config = dict(
    num_key_value_heads=2,
    norm='rmsnorm',
    norm_eps=1e-05,
    qk_norm=False,
    attn_scale=0.177,
    bias='none',
    tie_word_embeddings=False,
    init_std_up=0.0221,
    init_std_down=0.0,
    optimizer='adamw',
    beta2=0.98,
    warmup_steps=253,
    final_lr_fraction=0.0,
    doc_mask=False,
)
Each number is 128 + 24 x the weight over its row's rms, rounded and kept within 0 to 255. Layers, rows and columns count from 0. Numbers have three digits each. The size before them is the row's rms in percent of the matrix's.

# layer 8 attention value, 64x128, rms 0.0712, rows 36-63, columns 0-63
083:151142114109096126129155160131123092168101133164165138144156089151175120101169124130086131114092119169111153136146109162090079110111125142145128132126120108157151111127079119037096134146134138
082:136177087120109121139143128157162150139147134127132094147112114135099168117189146135068120131130114137114123127136106147149091117123140163146117134119124106125171160131164134134137100116071120
070:115147117129140159130141128140124181115176165126102155113115144113135146142111125162181145160134138089114093107121122102146101175159127073133149127163121145133129143138126109166162133094122145
090:124156157136176168137154121164085148115113107087137115131098182134166121136137127158174138112112113074073124061142106112118108117122154113100153121116142117114092140119130135163203169136108161
082:148154087158101120108091132158153129145164108120128048144140160152109137129163150103115135142092115171155151125113148158144107097122108158133100139132184093127137160113154139112132121136138121
086:141103092130090125089135158101127121125135131151144120133129128178142140112143148134103092113134147119138151140127120205095126119115113161121148143143098097139165139103127130160125103123164129
099:106131109113075081136141168149149134172158145133107081157105100128119140101116122178103120089136132123147109126095154119116159158176127125167123133117160138105113125167151135142170128153131128
073:075081143125153146110119151096119096088131177135144104117189110126110115111109151093115129100120126138163165159114124100127108104085125141120121144125120166102129133107120105143099098101138109
081:114173151128159098118161099144070145102107117116145135159110156121106113126122135144104167131125123131108129110091109107149164112130147126129154108116116133122131095121149099050113143096112120
079:105111139140093119115155176142118111106121129119122158132090126152115131129102113171098116094119101103095152130146147100114154135134137077153085117169115104103143123110113121098116162132122184
083:125144153149079099122092130138122170147144141125101123120147158130125158140124160146165142092114095098161117101067159124128103112103134127158148154140136109127113136122142090140085084074124151
104:162163144136113144129133121135072169080108087103117168131108136138155124120095134134117133158149124127134128121098129129119118133118124104091177141084114109136114118132092138143168169122167133
093:167108100141156115114135116136123143138119118147127127154113127128108140141177151148122173099176143145165120152107102155128144141110135123154077106130129089127178084104108085129069112068156149
072:120108075152150138149137164093138153074145172162116138119108134093124119177149116184139119168193162119148095142131115118130150139136142104146135103127099170157110137158134136158094163112079134
083:105125175133140139124113102110085148082126155141133163110126134136128156156130104167136085097124130065120131082075142098151174145107187077116145108126119179116108097119133121163113134112091145
072:151119116123099116131136126117167186153107111119128147148154111154138137126167117167118116146146090110157103133085104161110160107115112110127115159098162053152159126077140148103114140147128154
077:139161130125154140158157123088110114124148114148147131106135132124185203123140146154094101127123090136118145128138163116115117129120144140139120096109119174153089179117144118102135107145067101
078:140082128139110139132159082109137095165162156144157112074170148121115098159160108144140094109127100108110134168145145177142142099120121128106137136184150099142148132107140146104062137182115131
069:149154127151052142141098135141144130090114135156133079118143115156150133121125128149091123076131133115157126182113139147087153111096118150146125153157127106118099081141092119092133129140122106
093:117135149123159123142128094125113126086106105077119146102133116121134077109061146144105132110105125092117121162116132051109112128125122122136161171130123116106122139141137104106124121123140126
085:114131124136087106145071128127148105135102112124140114145146071134140129160129121106154128145133157150130123107130166117157169155147131091090064117124114143110111065129107118121102121143148092
078:133140125132083132154111120106083157143127089135137131167111062143131136121133118122085095138140130144134134112099108082122156095145137111129108117114090134101157148110130074121119117116036136
092:141153132133141141115122155136150121045067165140144149122177168126091087145123110082137128169112125124122106127135112130131137107104126121102151146097146114162121114131112148132120141156100112
077:130127119153116119122115100104140126154146052107095117110107129143141152136110131108115127121168117137127145149086167131146121143135106122135119137112150117113130101133117127160127118091199106
080:125110091139134154120140149099123133108122142117175123143136150137145112097124135129093135176147128145131154158142096114117096092155082161133147137141129129127152186142121178131142156152129108
082:153094101115091130125111118121121114147141158129135115122104129085145101097110130129135144118102139105100117136168111147088074112155076174134142134142112121136112133161114143121167105134138105
080:133151107110151100124091132150122109117133152122147109089105128109094099110146125146079152090123124165172114118110118099141148107101124160196117144108122172141093098152101124160127128156182085
085:162150110151134114114128163113157146105113126151104126117117165105104115161120132116163184095176098115142086184138151180100146105138109125133117119142143123155148119140124129149110153106144131
# layer 8 attention output (transposed), 128x128, rms 0.104, rows 68-95,100-127, columns 0-63
085:156105102135109193143168170122118157138140106074092141104114111140105129154127129097188128128120133152137115122174127115113137129166078104166136146108103124131151105135147123100101131120160096
078:122093135093100124121101108083139104120104134167134109094142138155175152148130133165151118172088142125117124039099135191117101118082151156127177134111115150117113170148120136121114129155182159
066:109146165105112038108091130102159111120109116166156120142156129129124132132136118186107143115128137102093160120114132140131121083099136156120123136159137108111142124128107183158140118139078135
088:099165129148110082149137080118127114135124118158169097144117149122098135157124134135104099147117115141090128113104117157129140119093140133097139108120165119108153124140089140126142153161130121
095:126125111170117159148150157125096116107122126147112161111152131100175082114124134097155093117091122135105105136086124141102116148125166077109152126157158117135122143145137107110095154146135153
080:177090094165113181126163136127124150142137122084121175131115107143134112116130139081164144101138140153161097128140116109110132101161110080172141143125101123129140110152159090090098123097156128
089:136075154109115120120083130131174142141152115123123118163142116112105110106123098112147151098136165115152092127087154133118114121139115139130116139146101172149063136119153123155120104107078164
095:114135082143129170137118141154114158146108126112080190103149134108155137110120119086144107094139132144151086154137127109107106161141104114181088142148102172158109108147159094139121138120150138
077:131085133131143116071091122144155141147126136189111096163123111141095147094144126118109093123132099124161121157133146133098146169083106131085094112130119142075114129143117085137125146087107120
072:151107127116084090117091126145146159126140103119130111090128122120148114153137097118125128141149123131106182109124101117108110141102110120122168100087156113110087140115134117159095141102121118
084:117109095179150135115092114140148133123107138126094147140169104137127126111130179131111113116150116147140086181077146150090116171155162128142094118220129120109138144135141100159113154130133141
108:131168131147162128124168173126098112097119139114146135129120121158111115136129118117095138172128113172111124156153126138144123154124146081110104124113159066120170104132127134081118159155078094
062:124123146149086139109113093111145081136130133166091124103117120153110132121154137107131126138150134090141099156134137150132111140081169149142130139102164132097147092109112131101098175135124146
089:129118166109097084137139090149111129129154103128154116132086153128131160144129100176118133155137140091095173078125125123136109099100146160136146131094154137121128096116102134143173122140124124
093:106093135165144081118068109143132138112146136143131120164132119084100146124118134123083145089141116129151120181095136125099141153128136171093089102166143114112120134154139128149163107121096126
064:110131110123128122139147143105119126127134094133113147117109155137134150143140107089084155165157164211150082106081124139142097163125139103138149140129127065114133122131105084108137165113157150
068:136127151166137093117101146139158118140121150085121117146103122107118136145097111186131148090124182150090103154133132147106135127136117170169099138145122142122141117182133133156112144158136129
070:155122084098112134147154085144179164153158122122143110132121128080140128139115141132109097101131130148145156069133110116133161136156101115119174126116111129113135146149151081126135104106196109
069:161107112073112170146148117142131174153154132090154126154143145074147112133121151142112145121158111198153169107139125088148137138176126071146148145104138140130112107116183113107111110113152089
101:126137080116150158137124140134177162158096124128090123125138134153120118089129140138100126115147110162152093153165136113154112158152098094160095150130057157134114110113166105144128147089104123
084:142107166081127139133108140119132130139174146117155096136138119096108135107145145116104157138116137082146184155147104109120159129141130173072097095140133113151087150110131129132116087093131096
074:118111142123157095094102117095124136102150128138062110110110156112113157070119134142135175136138151075133123157110129154127112150112134173136084141129148142180095139092111156160201126136107131
094:094148119118133121137167152131054113128132119117129160097120151114164138192134119133128125155097136164116159081122143099148117148112138082121189150118153097127175134143119144095157137137146127
080:150151129157165134137144167156140115112133159149113120159141114127097088066107144073113126101151105126151089186118117127124132127166159084138084111154139091142125110116179133100081131120071129
098:150125098096105145176183140131089146138136100105117148100096145122159122131116095133173097144120152136098149056153116123132083129112103080161163148076128169150123105128122115116138148121139130
084:166120136097118182150177120101153149143117130103157129113138107178151130138134146178166158134116133140118123085165111113146151077167120122147164150120079170133139131109114129126105111134130121
077:149073159163121165146099146138098116100163136124161158160140093139136110182138130139126143142125138159148126145146145114120129168158154142132129120130106156086093130151145128120130121131151139
085:141122151120097093127160128152121121138143134154167107163111116155151132131148132180074134142155121120118161087113145113166127097146149074128188105105173104063155106115149135104121140127113121
081:103147108115113136170169145091115170066128128129108127109133108159084163128152159123157160160102139153217094106133131121086180116113150151140138136138133130124106138143116151114150145142134100
093:140076147116090185114145113130141134088141122139102170141133109085138112095136145097137167146111147125168122155122147101113130138128083141135105133169132127156093136089152150128132097117109126
071:132102126135152045091099145106119126146130127105119127124127104109135142159109129187136111114124104160091117112113128129152105125115128093136117140123106119112097121128125116162076103131134155
092:123098100118139111132098156092135106110114123170144094115103134103138123202074120149130078114105085156150112144109122140148101123128122109110136121128149133088140151126108121135100142153176130
092:123090138140110159137160175139092153117110136115128166152137104098122112131135145102136125125104124142127105193130140087095129142139126093122114130166146117105117160128192140101115096145105146
098:116123081110111136144173129085121136140121170125130138132144129137126182136127133139142144088123105165139097125118155113113148120113141138176115122144116135097121152116176110125137122061114127
109:140108202137084116114116088158149130114114107116108159134138108127164083099116128141138156130128157099078120106104151152104112136127127094115136139114152161169110122135096115156114122147129163
076:124177061124140125126114133162145110154102160126109135107144152133139159114135135099122133129198137096155105128142120131117139144143113157150094115124114110139139132120170152123144146139145101
083:102132111155165192112124150094144096132134128142118118145139135089144122093153130080137113142116135101167071150148111138087167183158149128109098115122114087093135140095132183130145156135132130
092:118124108154087105167155126123089153116139091135138169146113095136109116117166146146112172145134105185134140137117095106108141161112148078144129124123130113126110131135155132136144127108124126
112:129071112151130146102118141147124156138105157103106133148129100127136116134132184166125113107154109153150072192093146122092139118176138117123113121188109125084150177108182128139090120156121133
098:088155135118140120107151155129091103121122125132156091118124153121096122133089090153134129135135108146098089135149124155141108144128114070125132122164122098126180100182119106133091142180107120
111:131089109140122167140160135131101169098130158135109149174112091125083153129148154104138137103139128130172107202132117120124153108149137141148076103137108123106115147092163135097128143120065104
084:176095191133115090111114120171116125133144085108147131151080081150136109166114112132112122121129158073099169125149128132120139129150104128130104122100133117097141124130125103134143110125142143
076:130104085162135112114093107155125086151109140136101119124127158090153130135119146154127108081152091147111101163106124152133122141145152099098114107135108106092177139153166128137106129117168129
087:140105146127121171147172118119132132081152105096118159142125113113111156125137138090107142129120147168161082175110167095116146109111146146120125093158122121144100129114143128093173128121088109
086:142140131152154159142099155130120127160134119125099108102087141111091125122100144136125079167127126110156137126170119106086140100177145145108138136153110138104146116182136133169128094127105100
089:123125081136135149171141157098127122136132114109118141146169115161129143123164175104092134127109147182168133154103099112114157133111158139118103136119150117130122126115170126054204132082125128
076:131098132106117169104192101160143134114097112096143136130105084140143102104132146180169154091152092154157108117077148123127108099174126066102124141129134118105138159111150130139110139164128145
103:114150089121166138118116128119165124176079120127109107098140130169150098096131120164106119125156120149133087122124120166145111150132113106118142141103086133151146124115106126147124184141136136
077:160119141119118108146158126172148124144124111149150120098110140169118126131149149142123125136109164118115164116116124129122124141095156117109128139080094158137108104129133148137111156127180157
081:130131162131148170076130112153136131102129110149091159141110168096097118091163129073148139141094131120162108173140114129112134196134118111086152120126115119168140118113141142128157099128154106
087:125151121097133096119143118126088116137108121101135088072111127153164136176151125142091100119126149152136156107142172116127120166094127109117167130105133101100189123152112126096107145142182129
078:116147145124142142162136144145124133134112154151157132156140125110075147070103079128133148129156111105084140126145115164130120073155146114137095123129135135158137085152158135103122102153052110
082:163149156092120087168153157116096093131146088119164152112112121150119131150098086094127125169119166119101147079160137132131121182093086106145124121088167137130132114149118141118181113113162152
087:099116137109121117103135111113167148145117132142129103115149124165178119131105165196154138132129129128113117074104114125140111116122132123144162165152110139133120136123094105183110129147144158
088:136105178160083142132134091166124114136102132139101122167114116133162065123114194118136132113159141114135094112115156146111147124188114106118124134144139126101139143144125135151104142125125190
104:127086152126114124112154145141099154146123128127137128157113082151161114156146124180071112118129128130116183131130136141112139097175141114146116136148151131075151131134139098113112120142097114
# layer 8 MLP gate, 256x128, rms 0.124, rows 0-43, columns 0-63
091:129114153111119083083117116159102120129143122151128095136124132116067138127149147122135172138140136117100129098113076122089150115114117183142126131102088135124144120112167123127119105114095078
102:126120128092176138110108108112125125116097098120131120170167162120078125165109141177137132098136127142115105091119144181131118150092096177159141114128180172117131130128147138094150106183161139
103:130139148155114084127113118159130162134132186128141162166148126117104111103092138136106169082125149155165112117115130164114143163136135139133075160156110181135142094159137151159145162107088122
104:134183161132161166136123104167127114116129097134120089096128142140161103118102123122165123155096136114097126077139111142146125111112132121109116099122137136127165106133157108148114105123132137
095:098150111143136137125163141100118135083092139128102100114113091139079131143091127095144132139097111153143179111134086122144113134104118167065113149123141100140110123149118113087160153172114124
084:126123134085158158157124110120094117128134143126162134116100124123176102114140136147168113112123094128105162108139130129124137149134142108109097084111131109106124121122113124156088105135125156
096:128174121112138129141152106152128144101124110162121141100134117153118123146139133135119159140176117128115138141106164123130145121136150085109174125134167077092149133121109176150103123148106103
088:136095118106114138142116149126154157123122104111130080119116153103135112161111112121154146123171136121129119119148131131165095095145178178137164142129088167140098151128177135162140137090131161
103:120089119132122113133139155185188133104150093137155108193126081125143139139104146178110135139143152123126165163067154126129146133125162144127127156145169148081122146104105116122137107162104118
102:137134139126159121109107117135098087077122128152100101132137145143112154151135134148130119140111158117138161104105125177151120180081144168157087156122134111088106121129104179104139116158109125
102:142118126105128121140093081125157118176178123115124122082110108094173112097108125153105140139089119129104113115115125117183135144144124087130130132118104129122161139166102140124141139121165120
098:113138124146124136144093094103180145114139137101140108108120149143144113112095167144130096144140070080093138083095088148121162109138114126117110162131141126128115147109078094167129132140159147
105:124095148150110115153122171124133107134180104161148103164136133122117128120142144095132191124103137115175166141123118130148147123128126157118144107131101124127134166160081132208106110106134139
097:121130116115062104132087116105109109146135126121139127127113134104126163138127089135140122128141156120097103146134189168151128141124147132177112131066144118103105066084132121118144137078145134
083:157099101161140157099128138082110113058113122118106158122140105107145144132130118159114156136107129157135130185141123106094121144150175112097150149139135139097097092124103119140135144130122138
105:127108106145159151112112132121138145114110140151120126079113141153142147155157167159127147160095114147110099103135139099145121109138094115117126112133162128156137114145120100144123168087138121
097:118134130124122152154133076186100138208118105124106083166116101124140174115163117110141135148142140122106096136145122157096064096126110138141149119167116108135171138106148169160136098127104142
090:113136136121161124136108093134153129145138141115150086096127098120090084158127155161105175126148134125093122161125170098134090116132115104137127125142139133121105135138133114139180116141156134
101:140156164141123097139132148159094128157116116161126108148121137123074138119147129111114131124078114156105126114106122125118155118098184152121121165096136085115179123162123152098153134172131122
084:143123141117114080122117119110161068153070105162086154093150105162132123109128130166127128120136173120093112137142134141095147126141125124153110120172102122150144117108143164139132130151111102
085:133121115174120117148094123124118117124144145112125140129126138141115122134103121125103109159143109112154091159112087144157158164115125071145093163153106124133129112191099122101138122102062084
113:102122127129099144128168177128107162116146158139067083151103113098128142135162146133147116142111135157111156147169102070120119182113131127121129132120096122083128148130114116137089120144143092
106:137094114149116127132152102166131164155146132123103116137153116138150131150119127147140123132143128090161138113126156118117103140161102108104132088137078140142153167088154161135079168145067154
098:147091117129138085103118157105150157114164132115156162123132090137102141195104142125181128128118141139143178171115147106083112110136100126112143145068162166121111118117138120147123144113112111
100:115108099119131137130106123156179119159153092149107115096137100160132109103150126131139160168126149121139156134156132088108073152144125085105116100125139104130136124133088140145156118166090101
109:130120109096102198098141105113120140093119132130122124137097100096158153127106114150151131151083128131139097101113141102122136142093099108095166075120182148148120125107155149134130139149130131
094:152108146143074134129141097164150149138135122142114138142113112070118153131131124167101158105133139131112105130163132070143128158132133131108108081134072130143147149143160104164117142158131064
114:100156131120107103139117118113159122141079142132107127162149157092116107112140150123141143173127138088145140130135165161133146137130181186133112177138131100113136124126146132152113114147059101
110:126176108080168161118123104136145111082116095162137125107128152101148129087139137086142105110117103125144139104143124138132143146057127097097132140124143106121155076121116095120104113131137136
106:142144122080159094123110098114161126149136131120171127134098095113136128146128130126123133099085133116144095095113140126167155129120136075125128094086167142157130102156143157136140166134141091
112:113086113148135150145093097116117178114115161137139107168128119121082129148120141134150118129156127142135108132133114108137113147141097137164109132144172141152095180111087133108121119086122096
094:132146146122101094129112119130125136129134118155142144196095160139102132113126139120106136121128121141127142147091125166159116156106136126139155143109132116116143081154141136156135124111078172
105:128125137099112163101127142085172174115114148105086114087168135114144107125140141162132123112145152126166112144128145128163102132142178107160163186145172133180105126147122097120131139155144126
102:118111138131150116124145109175149138135118112112080084148113102167115139144184173153125108177110111112175119149119128124155081177090128125125074157111145110154114100143095075132173073114105156
108:141119105114132107131140108128160161191155168110138082163121089126131169119112160128159177120138116124178146153121136087130130141165121058142102142121131163167112146132113150128083096111113143
089:141126120073122117111102108169104139121082132101095171109120130124141119126154105157098144111113127129161097106136139164128124186105178177155163119170063153083122111102132121115115128108090180
091:110141161105097145142089113112121093138129135121147126134109144143089111120137131141129122179132139103137142134134111102142135138151130186109088144141122112117159106098109163129138034143107114
095:136118166121169137104093137158170150129140162103117100150112153162099146105172152147077109114124167124125158131108135135119131146151112167103116125126103117109129115128120122153142100132137086
098:165135100154138151114098137135130103122169128131134121137133104097097117121103118082181142119079157114165098137121093093150139149139114084116127110114194126115106145162182136091089130103104120
114:157136117139097114133124105084179139130141138131133130135090134117157072109101123128151161159107105090137132083165123143131140152125125118128123125142139133123120121146117097148102085165121097
088:111122131108158131111143149141105123147127112189142104096167152106153115122102139182146119102145086069063127076139083132137112141089134126104150163118159106174149119127126151155108081160143119
099:138120116112111063134127135078114140138132131179125118116132173128129118166145116099133093119093130124116125052125116146102159118107141130128146155149103180186152105124137175166145177122122149
113:128131087131134152133168108099131148099128130068163149169107073116135138157149147119158151122132161162190119145139117135110106150159082086135132116130147146144130145144152068137081118097145115
091:167107123146160156120109123154109130116124116085116103106089093123121153126121123174108142117074100127117135126097109150144161098173099088106149115116148107140169148127117131153124113152131143
# layer 8 MLP up, 256x128, rms 0.115, rows 0-42, columns 0-63
096:089122121122168130107165128130109116115107131157102120109134176150105174179120141178095144091110117146142130130110111181126099118131146179161134136185122109117152103113103151104133153110152106
100:095127132138159162164135134138143132116118115070103163123131144080124154116111101080158102134132122135101120138171090134150128131146138101074122150135122154161134148109118158177117135130141155
106:135141094126126129136146072071125161114115147136121141110101138096139165111092098139166119088148155117135114115111161149150108125160126136131088151124129146157130166102191122146136163142179105
104:165146152116165087138103139148114150165129112162136131123134154119142130089098129124137102112107119089107146097148118159162115158131120146123145141136127164143152125137096134150079139142123125
101:140128095120123161100150152085117153163062140144118149125094097104163079147109118151159126113109133149122138193138100107096124165130105141071160136124130115113135157114085141114105103147122102
092:135097162131096126135147115103155162135096157112117128128147111133072112148120159143109132134149112141155175137119080120099139142113156126109120091127109129157092115098122105168155111096114098
107:122118085130169138116111107126102105128100125140090157098116156133075143147101110147131105135118129133135108111081089129149163128120157117131146142121141111125139141096125169135111131115174123
091:115133169077154158140107127158124118089103144128107156125107118134096141130137117073162122112111176119107105137062136122109106117089134134178160133092109077143156120154134139117111129096140144
098:127139120130149138151123112108105126149130155140090114102111150105128108103154129083167142153102108130147115134149080108084099132124114109140169134074119090142097097176133135134106113076123149
103:114108101156130125136129161132125145113142131115113186114065105129106129126181112104134130106115135148159116154094164136137171096107126111137131153122122160146129147153123148089143134114134170
105:137173135120126104132127147089117094131080144130121142141112139109158100112091114124180045115146137144119157077108112115157140096102102125087076120115113134140097122108115144157124158139145122
100:129107114164071151150121153124107131135136104138074170088132124149111154127181085091120106119111135167131113131127134116083127133099133141084183099125107138143106105120166130101115149108144140
105:148122136150090061112114139107102141173148141135168118125125084130106143158143161137101200119154131131139175164124113122123124138137155174131147145161141084136109149172100121123145091144133115
101:145179142112121127135124143135120119116150110149128108153131151071089109135134103072089108122150133115096108154105172113081132114147101120121136154110145105111095123143167127108122123137137122
091:148146133148127142102104153142091141131087117169113147097080142135162134112165160104078118141122141176159144124146128131166128142138088141144081098122134086127158137104122111147117135163151109
107:112119139133127147133162132110082103119164127080103147143137101113130118091093114120132112140132171110089141163126108107119140092126134134104163101135102171159119138120143153133108115187139159
092:160125113135118092083118153104142126069139143157139144085126118146149112126132129123134160127132139121153189117108175099156158184118105150142135132091156108115127113183105111111126146138157129
090:125158147145158127118126124089112106138152160115169082118143136147074126155131125112101163093158120128056116138106177113111116092154102123144142105138134129132093148138112113106133128133125116
105:145111113118130148124162131126130173159092118113177160118157102149133112148105155149125135186136105136113127101135101125123127141130153124135101105072144140109145134112129128137111142177100104
100:090124089110146125144147175118130133113134160100168122116132143122110102165132114111167153110107134132150120104136158115130093079125130129080141178118194184125058155135090119122151136111150164
089:120142111115114137174142112124139115139136130150096103103159141121180161092115153117162073104131109116136150110113107120142080107093124128135118116129144124171109154104163128146118130148178107
110:123163138122121115115177107124090152130119176135119133115099144148122134150167121112155156166088098144052172090162117104149133138104128128092138126148196143132137143127114126113105107155118110
101:108158119118159144116119148154110143075144121116116187121107146125098139102128133105127154162130125160151147121128095093113088096142106126097120150114127098107105144188149122162155102131139122
098:128133119123130135119130069126142109167152172122137140102124107124125129111097107157131114125132127159156087106096126156133106105132153108138127147132087145157149159132141070106161139126119098
087:133142157098110106126121118074115127144150183140123122170080144102096137137123130100149122090116187099151084166134133117148145142082136158130131164116113108107108118138121157107164095111141179
109:120106147141097119147078142085155164119128126137175142111102114139104132142106148139111143143108077113151184137123127083146114114164099128169127130100141113133076099156166120112152149094140131
105:139144108150131091124103134197095116142130109166135147164146158136096165159121170156089147127124119158134129134155134113096155134124189130150130161144096127118102110176130129101157138133142072
097:138131156127110139110096139127168113107110127108115149105166164115149065130118130062107097185125136090150147133121153179137166135119152175108106117104142109112118112141134155144107134150127125
110:104122124126142114116164109135116132090132137156112138125113135145132101098119154118129142211138091095181140135112129157136143100126131144099141113104101120123122114105099110111163143133140148
107:110176115136119140140161134130097103130103142138140106133127139139163150083168149137094169120100147131137129140116187153105139152107128090077180106152133140119147130118118137112139146106113147
099:139104128111115122153114129151110156107140121149135128154145085130098085139118118106105100109178145133094109136173121141129095111139105102131116127123140162166100130127046147078090140088138111
085:145149155130145143119136150107152115152106120095117113096160141069146130078111113110189119093110144162120108127132134118148109142115125101137124127147110140157117146117106129109116111183125149
105:118192123111123129111108138154176164131089161140122139129144117123140080105151144132150079116096121115143151149144122118123099174144107122118162163117151129095148131128102109110113144129167124
095:123122092119165152128184114157135155112122087139103104120147094147143114122179157144110106146097103119135122138124116121122094151089124108092108114092149128184111131128101069114092108099155148
105:133149117109139132115122120130142128131116094114128108118125150096126104101056145143074103114119128120130130134096129132129140129150129127172129152125105117152140143137103157152152100126190146
090:135151128117122111094102089150146124121114115109145128138102092096138104123115116121148142115099080080194127112144069129109095145109152096173095139151143118117076129119106118123183105126115147
094:120156106132192088119162127125101132139154109132118097111121127146125142117087127111157130123160123148105133103113132124144100114143102154095093070116130135089132137117121151162156124156148111
095:148137184145143136135130128201153144140143138097168096138129150136145119112138153156123127120125095092090118105156110126095112134157123124088099100162095141149124124127093097140140113096145121
102:181107142116137154112093106113154127118167156118123136086143102123135094104184107116126122127146124131152125161092141141139118108138114133128138167119144116084152150124133124133162117109140112
107:131128108146123116144150116131129146144145121186155114109115174162130109140141134125088167120124090177121171103149182118118088116146142135126119106116112117105136119134132126080119072094111112
094:109169116122122068170072106102161107129097123140151136138144152127146105132101143102142088143112142158096111107169113151141132143113147171127105151125100191137139142110124125096143152132096123
105:115190148151155138130128127163130116125134155111154129112165132127179100110066137133102133170149130108094150090118117142166081139102099132099127087106139112117099171136102135115127104149141137
111:132092134135100143156174144133128145096109145120097121155088108138122125146135114124110078133131105128125103172130117103164133149130142089077134148127122120080121167106126167141103153151138167
# layer 8 MLP down (transposed), 256x128, rms 0.115, rows 0-42, columns 0-63
093:106129127094095109111101107143130128180120128119122145146100113101054100143099112133167114157148148114098116130118166082151114092114129128144138143127099115130178147141151128191104094121101114
101:140135145127101122174117134138138097095140152171126128126123132136143139162155110142150133121131166125171101102119108140148152144147190114142111121140135124117154119162138153096122177095141115
106:114119139114136143094129123157118141127144125129151126154118109114111087141170165112111133147091103114133143200111202080147149140129100125119172153171123075138138114139123123094159138152109121
106:085155139149131121102108096143168147186106114111093139126119143116138160158108146156145144137147101114108151121112150148124134110132120151133130110144126139109151172122118137164079120112145091
101:119139085121146163151140160108141102158131127126118132118118115133121113175102144182133109112121052141130120144168107088119121145137120129093131149153138106143091149127093111140149090144119121
091:109109148137145093087146126095111144093152117149092137143150114140096100127167136122122166125136115127118139138153146129109094118091112130087110114137144117148153129148149123111148098134148120
103:131087124138122146127051135124107145123127141114120095138139117125132123067094065156124128150138103157114174098114117107117096105138152136139118155122111096121122127160126140122127125114164146
090:154106101100127148133121097144156146122114150171134151094130143146148092149141154125125123113129129138154105127130144111163109115152123093087165154116122099101115106120128164176140187125106152
099:151129113131100136146130140120119098075152162142127136127105128126111118108147121158154135133135153093133114132122126105130128194103123111136116123151122121122094145142138105139166086093150126
105:121129112140139112165109180146118135119118139149132153134110105128128144099153049111108109133101106112169134071130137138132140151118155152158132137123115113154141123117122150131118150145142135
108:144137125138123111149073111114177150139157094103122090139153128148124152120118180118140139132166166137122097130130141154123121099166147160175167105132122137110146175136125102167108101122126122
098:146119171111080137198116132136143134128129143138120114065158122168122130126136121095175096155103097109124075135136150094128134124137148107073126150129144128110098081143140118138089105133127086
103:125120158154123154122151140139096078123136127118121140108153141107133157163126090130126105121173165127142117086155144162145138165119182113158101087085108139135141143126109108128102109150178136
101:125149075154137137138101109138092172109121106130110125155135138170166146104143154139160131131148129099084160129138095147130143139121158115113196150141150164121197130131084144138132122151146113
091:137100114133115118100097121145108139129163071118088154136145078099114131151111125142125127131153096125089136154132114084095115094146150126123186144129154153093133113160122105128161143123101193
103:157158107063097082121155113123131114194099121137183127143135138105127146121144121120131127118114143147157147135124145128144153088143130142182146173085145144141142147122130160120162121094140051
094:154144134145060139160127128153175125138126096101127114108100120132143150134131149137168125139155173128129134169163116141071133145138133154088131097162137103170100151139127148104141132117132098
089:145121163070110110130177151113134105105118117136159133133123165142092105164145097119091125129123099137114118116114119117143171121183110142091142118122114155150132140137121106102165105142111115
105:142133139137098134114133180121167128168109127081171126102111119113120149118100133115157148142107148134096114161163111130126153134160098104092135139117159114131132099131129108119075121116108113
093:144139120127109057133124143170102127126131089122093122116095100129134152098135153119106154113109129148108138089129117074141087161073150134128138142148125082105142158127125135102142111128107178
087:126123140135155160099142068074120127129087118129115137124185120139139133141145139128121104168147091094143178150094136105155134167115152135139125173137155100125108084115144088080128125155160121
108:095116119136128134084210127110105155112101144132126107104131101204117142125139119108112129127107127150105149123092122086129112141078107111134123095176131113128123131112112142126156146138078134
100:146131144162185152116109154134134142123163126117081144103107122107108149122136138130144167142100146139102124139116132139125123123159085086123165132108100142137102124147167129155144132123098152
100:106152134094135145130104155139112109132132115153159108119101160162140117103124094122100142115087170161100116171114140143141158090158132146148147134114127068139105115170155144159159091132148142
091:127098109125096115115111118084163118113129151117108126184126108136096138106135098118127148113096126114132071134115126071129119144099084150149114137081138127151064143113161143158117149087105130
105:081121106146100107128156133169110115128127113152119120111127137113096118117113142141100152108132113118102106134135147148104122129101097150082107172146117142157096136129164134132151131114123086
106:108134125135157134088074143091110126102186120095144142123103126116178093124109097127157105106100123149102148137093116143144165092105143121108148195125162093174156130128099106122147124144115113
097:120099159153132095143141167125130111156126103098079123101145154131117165140140109080130083163121140123117142099141140148171141112097122085103138101094122128126110098096123129135111122114140157
110:154117129108063117104163087130106123121103142142157141140091127145107108157145160111154122114131124100159103105131127104109114108166151144145149141097094119129142136127110121135156155156078139
106:129133113121133087134111111135138143125115120102120141117052116147080119108191141131123146143141112179099102115107158096129154115091099123134148119120174178128129099129146187141121131086144112
100:157161128143122143105157171132108145144112127117129161109150116131149101104150122122139130140156122148116112171092126150151141140133154121115154113071119105129148131130115143137168153088148108
093:126141181138143131133130081153130113139117112132122114137100150106173128128129134129117136137143131137112122165118155113151131129125162102137123176139111154120120135144146147117121131159139117
105:083127110134109155162175148173118133148132153129161124147158094083145133141114127117113142140116118163142135117147131095172069147103117087142132125143149105132147080121182141138127163111100138
097:089123160135138103135123138101126173122138096127122145116124130164123121151147119113134084137131123111105162116125113083137143220147104116101115126136174163150184120149111120105136174132156150
105:140117108101165112155135139106143129165155164141134115120134111140127140123128124152138131123101137161091112084153129101120125141079136103118093114083123128169153131156138142127099104118133155
093:134150141135130154153169122152148107109125117112117132152125144141142148098130151126145118135154150118082126147151149111121150133150151137123138119079105134124147158107111132097148130206153104
093:071146112121118129172116112119118095158150153130143134129124130120125128162158119120112138140123176142103144088159160124159091146115121165098159160135104164123119163083126157141161135100112115
094:085149171134151138110138171120113090114128149099138156185150146134142161133112130111125124151115102126114116109103134111140113145117088101101123090142149166150105116151103101105134116122115119
103:103098150123134141118164141164128119126128166123144085160153157121110122148093154172152146124124230147109121134143139129139131110142140167156129141169100124142109124145118122150134125159141146
109:155156105098104131165146141145102109125129129113080135148107150113140141114110112108100127175109135121103093130123127149100147132160156129137139117178135139153107118108173122131121142116106165
095:152144068139126079095130114095111148136158102152138076134160143153125144135133129152133108120159091121157118152131103134157146098104079134193100138110114100149136143107121118122154086079165134
101:150108105139085087118114109155120134106135113123121102117096119134113154120145049135162126125116117092130122124127105142123164127121098161157131146164117153132137138143119101185131131134191106
109:117117164121127088102146132121141127139115132138135157135119130124094108160138133121097089153166144127133133133177148126120106156109130114148122148104083101107130113159142187129131130106142133